config = dict(
    n_layer=13,
    d_model=256,
    n_head=4,
    n_kv_head=4,
    head_dim=64,
    d_mlp=1024,
    vocab_size=512,
    activation='squared_relu',
    norm='rmsnorm',
    norm_place='pre',
    norm_eps=1e-06,
    positions='rope',
    rope_base=1020.0,
    rope_fraction=0.5,
    qk_norm=True,
    attn_scale=0.168,
    bias='none',
    tie_embeddings='early',
    parallel_block=True,
    extras=['local attention windows', 'value residuals', 'hashed n-gram embeddings', 'an embedding shortcut', 'learned residual scales', 'skips across layers', 'capped logits'],
    init='uniform',
    init_std_qkv=0.0327,
    init_std_o=0.0327,
    init_std_up=0.0327,
    init_std_down=0.0,
    optimizer='adamw',
    lr=0.00171,
    beta1=0.9,
    beta2=0.98,
    weight_decay=0.2,
    lr_head=0.0124,
    warmup_steps=564,
    schedule='cos',
    final_lr_fraction=0.0,
    batch_tokens=32768,
    seq_len=1024,
    doc_mask=True,
    train_tokens=228600000,
    steps=6977,
    dataset='wikipedia_en',
)
Each number is 128 + 24 x the weight over its row's rms, rounded and kept within 0 to 255. Layers, rows and columns count from 0. Numbers have three digits each. The size before them is the row's rms in percent of the matrix's.

# up: layer 9 MLP up, 1024x256, rms 0.0495, rows 383-435, columns 128-255
# down: layer 9 MLP down (transposed), 1024x256, rms 0.0468, rows 383-434, columns 128-255
up383 086:138155137149153120161102105143146120107196124151117119117148119132120165079140135139138142118129106091046135099132133121126127102142142093092129089076084132127111131104118163158123141127065097118093104138134122141132134160121112114113160131074105156095090117135138111123151104119120160183125109149110109120140101129136133109115167138178165108151125126098158135187110165136144135142117
down383 086:122163080130099139138123111125168169162081161155111145157123141102129127156125122176152069130105146135152106085102097119162164114067107106157133146127142089088118109128098119126136123158177124073159134107103130143118123127139119137100110177167139155131131102127118126085131105122110119097101125162097138116151093113158102130103112096151098119129119120123127149130098068127128185152152
up384 110:116118149164117147127146148157109099146132097125101165068072115120107149111077144103129163060111134121107126147166164145128112083108129147092141148097084144112136102085160089152124107121149146166172150146108116117141133141141108097082114135154113101092132133122079145110120137103082106176119104168134106159104117129083128163154120150110122139071155130145113108127111167107096111075110
down384 109:106141112119146155072127160125087134094114135105145063109120097148122163109113173127134143126162145136120117113100095093105110130140168133135093136176155156151146113073154116140141116112139147120146123109151156114156148112184130142099124137145138118109153133115113128117104111172087094110123130144093139132129139124108116133084116138138152155107092122091139117117099138077134131159129
up385 109:131119098124138136135145119175135166124117102104089157139112100148122170110106133150094102105093128110068130106138107101097115146112096143106114166132085149139142115100122097153126177076116102164137138147152132134134129099127109126093115117114106100114169134155095156083141134109109103110132101148176148148105138120089121169154138163127119126117116074098170101118152138082140118121124
down385 115:124135098067078148135100099108158137168139123099153132166114142103144133162125146120144070120122129183138105113113129122188108106102128167121098080162149146153123142118120138138156139132154113107109095168110138179122103120123163129149129161091111140161148100156105097142173128140094110143140093164131109124152110135104136175168127129155105129139136145165108074093088129150163125135123
up386 099:109159103123131130138098143145152127191131154153132143098124131134099111145088117156149102114124106119098146140116037148106137080111118107114125110126104131154104102153127147111134103153115099143119179117098142153144080123095150113138142090131108086120115123083123137075145140108075113132075097161167131136133134096145160107142127149102101136116102155132126139136099152073133133129115
down386 098:113115123129169117120115124108090142184178123127090126132136103162149109106123111141135114124125180166159106125126134114098124107120170143091089109143147093155129164142121146144118143107116110116123156148168142154154159123115107126147152134141197082134120116132145150102107118130124105111124136146127174141148144115156115158119137089125140117128171155135125125167096122108134172132129
up387 109:176146151124161136120135124140118092190115146100110126090086134153137117133157130137107146132172122079144146097117152149133112167131085095121133171118115168139128122146130139137158099129099125152082140159121132141158142113119117142119129122094091071136164159150116123108164128114135094120109093139123128108122098133117147145104106149095144132065108083134162088087139146081116115117111
down387 106:110108147140130139107082085153119084096164131143105111185112117121151140092146126129172112178091123106108145136119123105135111139120116210127157078182150131103119118099103167104172153144100142134133136130128133133128143135117135140112100150116091156136152098153119148163131117113107121124134049175117175102116106146151093131135145155152123135108134121109117127161140168148140141114160
up388 094:108124158136121136133141113065087126145161136119157136135125134147137161142127096106111084099119086123098135137161148118131072131116118109117186127165124122077119124189170070120155136143128100169115140153093130118126127149136085133156132090152127128119123138091101148129122102086125135110142089114141110138164123097120164149121115122116120078148104130136168148144136151127144142133142
down388 095:129101132161097131162135142096103114150151089132101125091153135133121120132135089092117124120102137144138117130127137165145106145153147140134118124120148152111142136155145136127083119104117156132111180149094108119169111127150107137090122085152150136048116137141152153152092114147148113119124086096121142134163127112156143109146104056151096101164120136149123118153145129126167132113114
up389 100:167151128136111139142107151093103122116115127107143110163121152093141145134130165122122135106121161116070133157200103126121138118114070136141135105123092086130119098178101135144145151134141158123149108159122104154153120151109139156115127103127124130139110110109175141105153116134162113160136105167130117118084165138133136081100093122162116107117121116119137097191151119141102122104138
down389 103:115123111139150155107154088121125095163102100094141133128181174147109129147120140160127131089078145126126150138125146129103133159133109138131155126143074114092164111116107122106130119149124151135160136112126116122088150133133114137150133154093147111135149126195134137118144140138147081135109099092144133167104194157105071105071120159121166151142158113110116086104113112121080127154108
up390 110:104149118115126113103125139126056133104103120111149118112130137124108146106135162148124158125163145102095114073148147124105122093159090089189119128123143141133150124131132144135144146150132104110153126111169108123146104097109101127087128077137158126113114150141133138114127112094141136116105121169130080149120128111161172148151149148128143096116129176108175145114141134132131159149143
down390 107:127143146128092114105133095153143190142139125110133139184102132131114135146104118098134114123103093156131142111135144118117157141184122133095173103168165149136119152117152138115150123129122152139119121165096127089104129089142140145074120193095136083141124092147162110127115130110117169164102103104156135114151150156130121124117114166071123113103101120107132134122085138145139085147106
up391 096:168166088092132168135120160126130136126143119127144085137146117116134131147099132111135124109108125128145124158120094123146160119141141145112078165180133090131114103140139112153107106153126114119113133121151137161106120091097100119128123095142057080088136143125076115154144081142127126124083111117107113117134086120119144124155096117111115108134066156135120146152185159125109122114125
down391 098:100129120127120115100140097093141128089148136148141137106151140131126107117100064111147104131167158127146150149115166093123115169091124151108144121145159110156147152125144120103121156186123128132130165177145145140116147124117102145102110106153165130090130137109108109174141103134104130152088130142098112156180127103096157180083146126097137146124141165114100126118148130145124098103124
up392 100:129122101150163126132068134126143113146164179144119130149168117136127132149152104074134102103119168135072091115115146155167142108134107125136149115121116131095178130148187116136150116138144146146135119117169126169191083154157107137112146131154147124140115134155118142137122144090132136092129102137116161103106136157125116107131118128112124137082131120130101128132137139083124163111108
down392 099:112117130157137147126148104126151116141137103133175118171121129141144100174155119130134153096134134114124089155121106130181137116149109143099123071089128141176137121126135123116164110164102154165165142133134134135105160118136132126137131130119136124117111095140162107093114165145119136141127131126109130114098121110117113136107120131117128121099145098142069114109159144120119117103129
up393 103:145145148156107146163111123072136147106114135125171161095166134151125114138118122121130131125113108145125149130086173149103075102116117140094140123139073134129170127171122151140116111143133152131126124143139085122147095084159127147138163097141118125142183125109061128142128105148119134102129149136161082119107099139097132102137139137146125147091140147085102156105133127103095119096120
down393 104:109127156133137136111157092112114100106097095119127103084170122077123120124121180119127119149117108184119128124117137112151144116132113131146105124119157125111130154137121143075121144100149096102149155132153125098184147134148154167151137134164114131112131107149117105137120096147104154088118137093103144130165134098151141155134125164112128129107081084121117181143141149119116108142131
up394 102:099117109144162155139108133118144161159098136154135122172130122145120105116118134105123129140162139118113124107129161108080109097117100159138149133119098129083114110149134098121107106149130115102156168151139101133154135109124123080156136134141180115138156128119118196086122100166153149115127111123129150107083101135151125127120104150134084121067090148166133131131131177119151172096151
down394 102:102068156127094166144133109144161199124086139158136167153092139120117113175137090098147157118151135135149097100086100119161106196099133117130102110132165108111115133145118098128141103123141150133140151119127094112116153102123132145100120132131161093131144109109134172119152114118168144160137166145141119120105134146151109129124101100142125152092080102117157163124154114107145132140134
up395 108:161118159113127077183140103158130158108177142132141118081129152084150138172129123104102110079165102143111113132135154146157137147124144157112131166109073101122125119149127131160120125098157118176129132136124115150155111143123125104148140178158132153112126163085080156134201116118128131105065144130107088170108118133114111147126142159153166106119112115105134085126111145168149160108135
down395 107:118126131101109126097157164139135114135166127125104176154144086110085104135134193129132121127105142114142133163177110104129121129120119154118144099144075097093113136132103129128116133162115137169137112180112135150129141154127143112122099074123117137147137125157153159132144095095150139128110114152103177135138129150095163111164139175143120103128106128156122121137112127147131096137151
up396 091:147137171105148103145126118145130115186160111140122124110132089164077104131101164151114129135163094138127120120099122121143109105133092112092126139120116150138166139132155149202114126163111127157180120103105128178174130082101124135140140111136129093143086135155122151131101108122108103118099127115145135129129126136126157142153100142129128153094116095154133125097161115105080154137099
down396 092:131123166125112122096170157143119138126128106129122110126111113150121120115110126144169116158112092110121137075123157108171125148059113113141158139119118147146173128161133080149101127104162146151147116144159135169155145152081112156154119139125133106131098161109142131116144118136135124151145132144127149130147154147121130145105133138156083114105125147145091114115106143147085147117128
up397 103:129134168172139138109123145100171159176173145141137140125117110150117121145075115100109137091132104112113108170078083126149051124096151112126145160158108120079134111133099109131142114142136121145130185106113173156126099142159120081127192095135094105129145150159060135152130131118110155084089133136081072121110142144114160126129127125134128138108127133115176117101110133144156157131118
down397 104:142151127153119105170145081102092105125155139153133123130164162151117126131055098092132148148169184152155119084150120098140114175100152127136174090119164091136152148129123112085106124089125126118114119119125117149119136106149124133091125105124153176124119174131139117123155149136175140109106149132130109158126116116123135153101131129108127143145102130111137122118132128130138088118102
up398 096:124163124115158107142079166166122127138144131092152138115093129137144135117164145092116110159124127134113123137087085106109099133157113134132191127161094152145161136113140145170116091128166123133146134093104125141142163128145116092128128106116104118129141143073126123147151145153068102107114110187120116145126151135139152153162116142134136146102133139114142190117171107102138159155134
down398 097:133096153111127144119118168145080145107124100108139064121163127127098108110062096117119143118124112084111118102085154140082168133126166097153100145096107121143127091117188128106123090118140091154100144130149129098164088161136099149140145129132156127115141131158137139151072141099119138154183153122167111135103159153118197117098139093131135141156129165156139153150124150104115112154146
up399 099:169114126119115156147127127088104140098161125125146155126145135176133157108146116096079109143188113157118165135146114117126099076128133136144161168108128147108103107100102105133075171141169146157153148155129162091195139129176136121105149131145118111119097115134157114107134120102083143144092122135148122115145124091074171109152088124152110119153161129123139125145187126143108114112119
down399 100:169115105142136145139117147106136137096101070093083143160146104140115147121127104116093123161172155131160152070085125057136131110104147147085095114094148146090104134104121166127075158134133125134169125130146140118129138134155127126156097135180155115149158112096153099145106134127157116136131137126138134161112122138142143140130148124180146082129097089135139144144108138159174123172130
up400 095:104128104087129130120149103163126142133140093097134090142131125139146131147160094128128136122109126142111150118147139092104115156082066114107089153123118124081136105116163139149134125090090135113079171167099097134114097100098106094154131135125104150122172099122148155113128158146160126115118129126119121134118124151137140111126103154142097177098131136110138103137167098142150138130089
down400 094:142121123097163108154149128174081113125149118130126140109132103146148165136135087157120132191146150152155129114138118161140109106151133117106120134095114141116106122124103144140132168089116125098151120112137154095129138160151099132124172090169130085109110148117119099107140146145160099110119134179121153098112143148134127104121103149145172117069140138098121130130118102116175125093096
up401 105:112142148110107105128107114092134142166122132099094155108102140102137198123078157142115123130107142131149121142175115121110083117163145066137103138135120144152125121135150126141107144210137121142141143143114125128136119099099122118117135089155138154073138110168134146154108140166156159117110104174128083151116147109113126140114113124091159137111127150123153135167130097093117118094125
down401 107:133096130140129140126125139090106133134127120091120128131147141092127130101120144134099107094114159095120112135108131124094123083153179116165105108143120113162132145146112144162168109136153113135175104107096097131123084113162107076187125145097154123102077135126169115126102101113154165133096095086137130123107104135172108165094112149151104138135150115143129136143127106135097125157128
up402 092:127128128166146133111173106102132117127142084171139144105129165164094090173062114100141107116118141143133125090147137127137088124118149128111113159158118150125087130153143146158125114148114136098105165119111111150125140102130147120102128117180082110119134127119087093130142109165084166158169105106132138081127147146130100136112144144106087166151055102097145167097157133126086130099139
down402 092:127107098130129126139099160178132129140110185121114155152114134168144134133093133122180088132132145117110117092116116113129101151093132120105087159139140107160134177142122122140128109160129111146112144132126122136131145120143179104161129123130161155144116112131120157163135076159134161068132110127120116097090111076099109169122161121163105131187127157122087120134078129134157153130173
up403 094:157110110166129121109108102113144160138127106126162144140124103111137148111135151138144122119116107128127102126133179082177107125114137174114121167107091121087113149176153141109099124147159120167126179139084136098134115139123108087090164133155137130108138134131132145104133086114118121137105112136091086152150080092122074139127116114158119107153118156115143092153121112145097171099110
down403 090:107123121140124107135103141188178148112128161085145126143127122139161126135088091139134162095111116117112127134113129178119121124165129136093155145154116131085122088111121112121138152154183169136135077124103108125147142110098148120126094117078166150067117120155110151093105106095132149154113083117139062129085086123149138096156090085102103104119116181079124144140162147118153148105150
up404 109:126137105170108103114102132141138129186153144173134144114113144118140121127150100100127150109090115073111146141111135123109097151138103121124148104149130149162116107096126118142108174146115155132092108105131147118118132112167073164111129109137075138148109115114123151116176138183130120130108122120148135148159191101106148135160129198111133157128122106134133137120105098172167131113145
down404 109:126135104169088129124124123131077099150107114148095149123121132126137087138089134132113146104140163100156123170099130149129155135119144118111104103115072149129108152134135158095134110131121124128111145122119110105135147129142136127126155133111129106137113176139107127135122156109114110108156145110125164135172126084152131189093140162126143145173134141110067109088101115136114120166155
up405 087:146113138116184133163138120158167176143159132139121155136154099119106153175143132156111102106126171100137127119122134126119137076134123152131101094159072150117095127105112105156142144110134120121129099157086110129150101114128121133073164141123114144130123126151162156069115115114107154122123100121098104127150109089148179144140088161170094080102105129102122140101147116139124113132118
down405 086:129083110102153136132118133105093162130121131096126115154146140137131144130153118156140104136125119143144145100098105149119131131148141147122111112120151104119169150112108088158117136166151132094131095135165120102143137160160106116140078147139146095181151108127155152149165106149106145131112107127110119130176136082168130125128121035172161125118083089115130110127143121143133105090136
up406 100:139130142140154109152141148119147113117125101124159084160126131110107125150130122113129119142181120131138107108136153101157120137124108129083158111135143127068136115111121136147104158128110134094120115151175137139145086131146130091106132134111077121136141133120135137097127125153147106166118114107114111183183130135132130096142112127174167136103125138112106164120153108159120143131119
down406 099:131144098109131121137188107137102122094139146103073126090114156096132171157127126140130144116140130103107127174144125115113139157133147127101147136115121156114117109082137158108123162123117150115144107125155107093096084110153102104150130130120113107122141146087125121122156157130110096153138142134170112147146097073139100179175117125171151148123165151125127133086160101170133082163145
up407 099:124123136090141149138144155155145131099109119106110133100122096114106100132159105148097143143138161148090093125157112098119099102115146138119164119145085125081105104138100158145101207122121085142121133089102136157141104136137109154133129058136126068136158090150136090122134100090149147163092121129082171133129125100133135129099098129114126088133115115115098167122077155130124119126109
down407 103:081112107143162118185129144103121108104130159113102133115114149137136124117162135144113121102123175131134140138133142166124108124168135146159115137106107137130111117105179114125153129144122153154096144122072135125144142093143102120083121093100106113121123125132130131112113107147141145176113154139133108159136103105125111134163097104130166101122083132134120093133125066158129123165139
up408 093:131156123120155110176153151130121099118146120090157119101091067158114124105146098098148145141133110154070115127110102136123118109126121133121148143144118165131158127145147143197091146157164150075155121112097125098145143117118159175135111116135127129147140091150150120126125110115070119125085136140122092160143114154113112121160129120085137133103094149180161135166129136094094133126091
down408 094:124100158167106121136116154151106151110146143162120160164151077171137138162107136120067174159103099135189124104093133104140134155103135195165163160099128157129175160108114093121085160093145115144165140130142165130177156141126085117118110139104137110160126121145153165148122094146129132125103139134107128131121119147118141144127103158112166160122104136125137096094093147119123132161146
up409 090:115148091142139138121157118107163173131148089136103172101151092112103138100084141102133152103110082119137124131109142100101148123137133150124113111083108141120157129152136157178150170115133151126139123097165121097122099114135104139115135095136149102131131115136139155129185109126091134142149106095074075113128139143121111103142141133113131076100131172119111107177141159145133141105145
down409 088:106066151166123152138121134121116132158134137126122153104078153122126118119105134142106141119155134142149110133129127121153128117086110116109117116130121140119136122174144133159167137119120145143123126130193139100101125127089118117153149104107207127122100139174103080173123111119125109122157086115139138139100129125167165143120102028138104087165195149132148149158152121134159129106128
up410 107:147127125179147122189132108127084098122110122122128185140159125129111140119125116079095154142110116133095148142124142147105087128148077146139143108115165130119123110130122146140085099153121134129101112153150097100116138151125109126070132124136138138106111158127095173081116155124097122125116105124111096162122143092151119157142123163151119171117159147104103088152127088103106127085112
down410 104:143139128118168155160115134127144082116118183126117118162115133116164107105128142136155121170138096107127188171165110104140111133114144180153137105129145135152154100130141105137144113087128125113119095124137146126132139107140100156114152090143120123148132071107111093151137110154136163147114119131115143119090111152122120130102101069070146123126124177139135084194134112112143109111126
up411 090:115113153135124145137101110092142112148124151087151117157140109150062110138118102130113085127111149120122157163118114101110118117141122151141128141148150108116158140122172124123145102149122136169154150108121119156128130142066112143133140150087145107099155076110121130130116162137112114122078129123119101168167104113134157120122124130167135163129138104086169158092171120069173108141125
down411 089:080142116127157128100106127126143126115096120096164118101151107145132117136161122132120142134137130140112132123107076096120127106148132133154148140156165102101071142117133108164143143144105177100184093124143159112131087096129131105121112170140163140116135114120182098117155119153142133110119135170107100124114118138114127108104134039113173119100124086117098131119168112122088096126112
up412 093:127149126120109116113146123137167119098144091074154127143125099139130105109126157103119081128130132126082108110130143109108099127154062162106138121101100156150142133166103151144092167177113113094125178114122101164105110091147111123072124135103093124151130130095098133151110127135089114122079104170185165164126112122120135096138124143146145138110099138152162151141101134100123129159150
down412 093:119150122114152137143140163109107131154141132188153103140118163172124123153097132130161132173129092133182116136119093158168115116138129147151112136140106145164121150142152147103147150154149150098130125124132146112124148155177105081105128101123136139136132182105145135140147119130184133141086103132079149122135128111102119088138175089144128160139138137107132127125091111101160142085130
up413 097:135182144110156134141108130104109098126124132110113181148150113107119173137094124142125124132148131103131053169092093099151139126157061155136111098117110158102109130135115125130130134097081147076179148163059145157105123145133051120134122155182102120136116129130126098150108149178097144111119107125162134126171094131113124104123099169171136126132117142118123172108141163094143126108114
down413 099:200123120098141114111176105115139107142117117135128079141121157097184139119142135138130121162111126108128159129126197126127104120115134131136159124143122146165123140122161108094152153168058110107099115100160158105169130092147140124100080166085126144123135124114150113149104118160147143121103131123127130138172128128137117149157119132154114125132120149158128127113089147107117133144106
up414 112:136144142117133063149102144126105156126128151197127110127139105130126130126125079146124149108143136117115127094164179171174131090108089168127137175158060110103145122160135092105141122096127090119130112154110118141160154117146128130130122137184114101150109187097155136085132135161127123147130123101125117148118143105118146126127135143103081139140121082172125103131087139137103162100141
down414 107:115160091114111101149171094103120137104124124122078168146116125146110128117131094140135100118144161144107082144061162120114109133117115154114114108147127144112110106138126089114124155117106164126105122143156130173132140092085096142135126065151128190184109118176120111132116120114109166107136155166145101159102127140136112098124133126154119101122147131104118123108111124138163146122125
up415 104:151177132105136107101118116178095116153147133139094150150146089124108147118103121161103114081118148153136123176091125130116136149117107129089105133112084137090154119096173160137127101168126117127131112153145176129125103141138120117116157145135108104104181145136097116161117149154142152138108141160118106166154126108064139100172108139119124130100116108150104127089111085086134111123121
down415 106:199123125104087091127111141121124146097148136136161157115094148137136153123102113113118096111124090135127121119086112092124154138146110136128096126111147154111123125109132167120124149110119132132147079143145118115147081121144165155132157128099150138083153118167101177112130139160126158083131132123167106141101110119080144137104157186124118122123140170125110116113142154102131101124108
up416 105:109140179160154147177071157100100107151119111125093121148082116111122151129118120130121147114119116098118137141135105104127081121130129119163157176093151158161095124116127142119107131145125112140142129151106114126112143088143094130061145130155125124112135120153116128106151148173122122117143109154149126137128124126136131160124098165160124112079146153079118115140128115115099139105155
down416 102:123103168117098127067090126117118122088133138164108128111123129071103110107145155130106121105137142120110123113096151072128141143089140114111150092135097108122110129134101136132085152076116183132136135161115133116096170139172150099121118094169167083157156134145148144179152114105162104090130164108086147182106111117101128148123148125122105115132105136121130148119127099094106122129168
up417 105:140123106128110146153165106109143105111163114137148128147139133121111104075127089077109096081139127145073140104157110174109143141117119113102114087143106137095144153138145141091101132140134112143115136130147130159115104114129131142158128126158144108148106171139123143102125149104119172188102128176144096129182120106138115108158101149145133172112098107142133091117171136118123119105112
down417 109:101143126093135137151135089106137142139185109143161173119125088110105126102156139119147138121115117138116173117156131102136150103101166147142131116132099150142159108120120092095122173147138166077091120122138139087146137120144091140155135132124110130096113128096169164118158159144174128171159109127147115169154105107116099056142126157145155139110115148171139077145170149126131161102097
up418 095:151124171096174143107141126117131143154101114100143111117129144147149104128100058062141143104120116095131087144118159108127104123135125143075121144153103145116132119082120067139108143095088117151136110139118122144130065124103117149119153145129110133106159135099158126118147151129139157144137089123144139183167148124098149104165122140128100111154124142157121065157109097159173095127082
down418 093:146136137128099109166111106153142161129154130100090100114080116059108161137137137162109132131118133175151112144140136122143149115116132108148104115151147092121173138161122144139080128113164124114129150130101089147147143122066110117167110091118083112140104090116099182114133104126127145162071152129118129104111123128146115156111142127141125160153124145089131121122096168096103142102126
up419 092:144140134141135148148144165071105133150126092095085119140100127139127119119132165142155114120135114147116117137129145175137139130081113096129129101132134140096146053147156100141089139108134126086071168149165083109135120156137104116096125123155099123158149141101079124172145138132125141110131141137088142142135126095134070121140140138135132135173109146151108126090132133157073138115141
down419 096:094122162130111126119063129106125105172131127120130159102162131132115123160145146142133136160127097129119131087149133098156118096137102143116134126156135106135123103076132120099165114113136113125153127117120118104132109148104159119163092092129124102133118078112130094140144198118110129147118164098145161135133160165154090149136118076132147125131112150126105163095107114133139153157148
up420 103:106107100164122135136086147124114147117126147106140126125101122133126107156136135149092129091139141099117127105135131115123134160137148138148131092137132155140126126160108134153114142134175142163144159130107108150104147126111142093133140142157109109088116188102147155087117131147148156169122114137129137108143166112113149140188115163138107198110074109106110124113119106139110138096107
down420 103:130108120158118136123151116100167156118132109123136150096110139113142194098115123111082145129154137107134123110166167172080142086125118080066105118073104110138138115164107079147113128090145169116109117160124146086186111146140121107128132195104125135122091109150121171134073144137124122141194115069122088097135141129160152128152142125116109102141124166130141121138135199138098138120101
up421 100:111114094099114136161165132147147173119128144150108178148108100133098152145107132136140128110100162118121136106162157132131099132169148155107157116091111188110090106112128114129165104136109113130088120120137140125117136114127119128087153135165029112122141141137134130090102132115136152135122080131086129151124075128079168144162121161169137137109102152123132149098142140093126130111097
down421 098:112150134153095093083115098108103135156093099109154107136123096145149125107097167111122123163156106168082121132097144052105087123171096103170091124114086142144127146082117101106142109174120167132126107163142179132164143121130149136154151121120115163128085143138143125100126158111134098168155180115155142103094129132143097134120127092152121082116139147090141128090113141117128114116117
up422 101:176121140098154127146156123094126129138207098147151124114162127144128173151099114130124095100124067121107115110146110129117106144159119149131185071113107113101107148121144090128108141104096149133086190146108105133121118125082115115128123146107127142133133142099162156145115136142138144090100140164101132149122131140117126125159110131138155157102102123076159110113133144144122138104143
down422 099:116131088106152114124155155140125082111124134118120176135167107160128106166089132115113096113168114142119126122130109106080107155179139127110154098108174126100060116151141172138079125106144123124101148092114118144129153105144163135113149083072113135118115075135185117154104119144178126072132127145153093123123165159102113101134146125138102095147115110122118140115126136174152102182074
up423 111:105125161143122105126119116107139135177129120163111140113147099111141140156130176130123110134112103144130100146139113106160114170157138104098150146137100112107136127177138144154108137092139112107116102066101150122150076128109116152107174075116093103129135149120145105108169161110127135110105088139115171145122133090115134131142100183152100153146126157146108103107101088115148145137088
down423 113:115140100114093129119130134141116127127147161125104099091116132158096144127131080134102131108179132086133127147142136102075136173175100084122152138079118117103109151124192092110129128133071126176134126134150129105154145132097118102099133130148158134162148158117137127121107139092136137118124126121140112131102127155127137128123154109123102122110124136091167122150135125092141069153118
up424 104:122130112137112077110142105106126087117093168152115123091103094086126134153101181116138084129121146144156123155124124153128086112097105111135114134146141180119135098135130121176109121114135111113111114154126153160124124156085140117123152060134106094121115101133089152111126145105145151139126122146137103178127137113110157119160134168107132124156068091132124152147115128142098105115162
down424 103:102136194130133135117121103164130125127157069106136148130141110103132134137140156157137142157135147147105107144106162102090098129165127120182132112160089115124138125087123109145118127120160134060131176155148148125165160153144116166138159126130125166157134122095168105074130148126148134162137157113161109119133121092106125071103100107149126077150110161121115132131137145121167134108147
up425 099:152171161089144083136113147079126131123123129135129137172153165159135136143165165158127128130132072117119121101139105190131116117095128113117114131125112123144160134123101135145114156152150123185131118169121127148135108138167126139133136118128092103133112130152147125078113125144119136138122133118108067110175130087129103137135114123126161106151145124118126153128128102113151097121114
down425 097:133134120110145112153146171147135125137115072120132128148126132096141092209141118136126158143166107146146150088093135141148141103101153140103107119118118102162112151120158154099108113093150141156134087112099138100094137128141116141148108137096115142142142136101127140119152081135082115112148141106171109147142169091107097097126131152122117165133125125117097163120148103146128091132153
up426 099:109166173111151110179110121136130131136128117125104150147125117156061128069120136106150112150127117075131134123147148139135140090094134140146155139080127108129156079160176140090158131121137072150116144132134106133129135137140078164127128114122129138104124105119138101104117141142085135157116070119121121163136123129133100134097115141141149133143114099129126117098128166089123157150088
down426 099:107096124145117137110145120140162119166133150081128151112124128134116122115098124100085141134116097120123136128134094140090094113119129150129128141122134103146170105157140150109105075120127084139114173161147123147132123112126138151127121123098142133181126084140117157171125172109113129136138145136141117116140148168115106143165151153146103111120156121139160144114134118116163114155153
up427 089:111114174174124101128151179168173110112148129143125111147152068189138206142151119117095141138119118132102148142129092089163134085128130128102149088087079103128108109100105152145149137146130160134135114120103150175145080143122136125142141122110111126139125107144108161124169071166113146090100122100151110123143170129130129119149133145119131124109097117118161143102110113142117137126099
down427 088:098091095123121159142070143080170152115120128092110134127131118112102118136141108118141142111137109094123143140143099125132166143097145134134086108113166100095137105103138098182112111158188139108116123077171150116156150137130112186127108110126126128106133118158115132088165144167146169114121116169116131091154117133161148131130159098138071115112098135128123103110155088171138134073155
up428 100:146106121146140119149155125087109138139147087141125147106127126159151183143114078088134130116131155139077106114162130113126117165139134133135162109138105119091110137157137066126099123124107112148123160143119100142130121148107137118100148111138134132124152117102126155083129119114120122121115117166119094140191122077141146121108126108145119191141064141108140127122113168125082135118159
down428 098:154133127147076122142142129104146129125166119097152127100141149109120077110124124126128126096160130138114121139120162133129124066139159123139104121161137110093087147117146126129090096102136118125102132145122084144139151101124130124124146146153168190096112148120169144135082133131144139126154113110162133112148114098127116125111125100160092130119160119106146098166129133105121132118158
up429 106:111178171164121115138123138119079090122123140087142151101107120132124143155110108152054088104102121085077072139119138145121139113146128135117164108118122140138113111109106120135096156202125134142107129163133145120122139105161094097143150096138067136170123157096065161116163109146107135163113109158128114136129126120094154148134115144143103153120130143111105152159137141098135111083171
down429 105:126134132123126110157123127087135118144108164074135088084152089130135134117158138156133099128134188130144119119121125146118096177099165153123103124113128118102107131111134135110103150130123095105122119167157119153094147104146140075144150102126133165131133136166096122162093141164127142144153141135169148160134112141113131126128183100112131135106117114110137142101110107127143104148106
up430 099:099157165101129107142107167122105089133104139179105160173130097160134123100073087116092110157137104152102156135154128128164101136144118161143125163110112123112100104146135151114121169130114107150174167140137110143156095128155100121115117128148093111103144107123116142120138126110126130146098145191169131099146132140150179078170134113098106107110157139143177083166102131106120144121115
down430 097:131148149114164099173133127136138178115145114102170122168117130116152155097107177158125075113120100112121151132154144117169134055188123150102134099145153072102102180170101179135122104122168100115153117088102119100123122159135119126105101132137094119098115091159107134121105103114119116143104132178129070118132106087130097114108094117120083139114128111114111129119137115131114166136151
up431 088:144136151087119145124153101147144151196164180106151114127140158120084119116140159117124122135145093078117144132152149124151151112115094088156133144134108130110160106123122128139124122155109059130112139140142108129115076182115144170157146104141048137138153143154101119154120155143139150121107108149144142131125091122082120113164138143136151105141160108166149139142108113167118116147137
down431 087:160124100141128126152128113086086112140111091160164159117137118162130178128083099139138106112153144113111127181129103115104122090147116091105141103145139088139126128135127133129120137115096128134113118144165119152134163093176093126089132134131119148115123149167137130118139140153160104114139134152103112097138148111109125131101103132125168130110123152114127132139133145123117132084144
up432 102:142124122165159141128114183152097115143142125132095133145117093190084110073096146109109141130122079104120126141109138159146109114100129127106153177090105130117128077134140126126132106133105145103123132145093129136154143120155096105164152137190103106107113105129097165105182081140137181168137094136098083087139082140095099096145140120117102124101121112114128117141152139133142158109142
down432 099:120136094120127146103132100153120137169102145091152135098150164094135119142105167130123114153115155103109130183102148177162122138102105125170109147130105101122153132110117127108123135121142151148128130123146130132146163098121110115133118119131114100133175154135107199116128130160160096121083139126105145139103148131137132111140112105141110097159163094120096060153162118127137114154095
up433 093:128134114182143136106110123081104081137164127167125132115094110144140138139106074067107072111124141138091148118147160110162143129139110106139150130090138142126152142125120146138110136057103134132092148136183126125122085162132115127100133129198112104088152141094129155078116141133111104147130115117163104100127120175116169146111136132156154107122053106142135124123145128131125111117130
down433 094:136166107113172121146135142116100127139133089130128111099121177108091122161127186121147143140129127143122151158117114099133163145115126114129136149119164111177139121148176115148127093152121134166111106138144146121191144126112148133107141085126144097129132107158112139143112124120120154149162145116127156119126107149137170127160071037111123121141111124126137101154115115152126113133140
up434 097:134139142120118084124100100129109130125145163123124116107113159128116139143137094112148105132180108120127123094160145199139132097118131108109120144174103156132147120114158111147102147139108058142137113162123135071107088112111123143142122133110104142123104127080098115132123149113133138147134112117117111118158084101110105106170136128116113101136105160125156125153151103113108136145146
down434 097:121167098132139126128115126173100094120129136124142100109158114170131130117097146130099151153157130140143071120127146110107174105113118094160127090134142126124151155130167133140135141084121112088093131105138111078122084113119089142138111148118133086125150125148118124061126083115104139115085140099107141120146140129155156102152063142163128171136099122130127135161127146170116171162124
up435 095:173115110115126121130090119168134137107134099133140105114165155147096127133129082106137124112148122137098100156149167113093108071083072091146161131114126112127119115165184126133149094115115107105116110143110114146141086187138099077130105097100157132133148135094135178136080121148146126108130123121142139113121124128139140148146120138108130096173134172131166127125107116161126110107151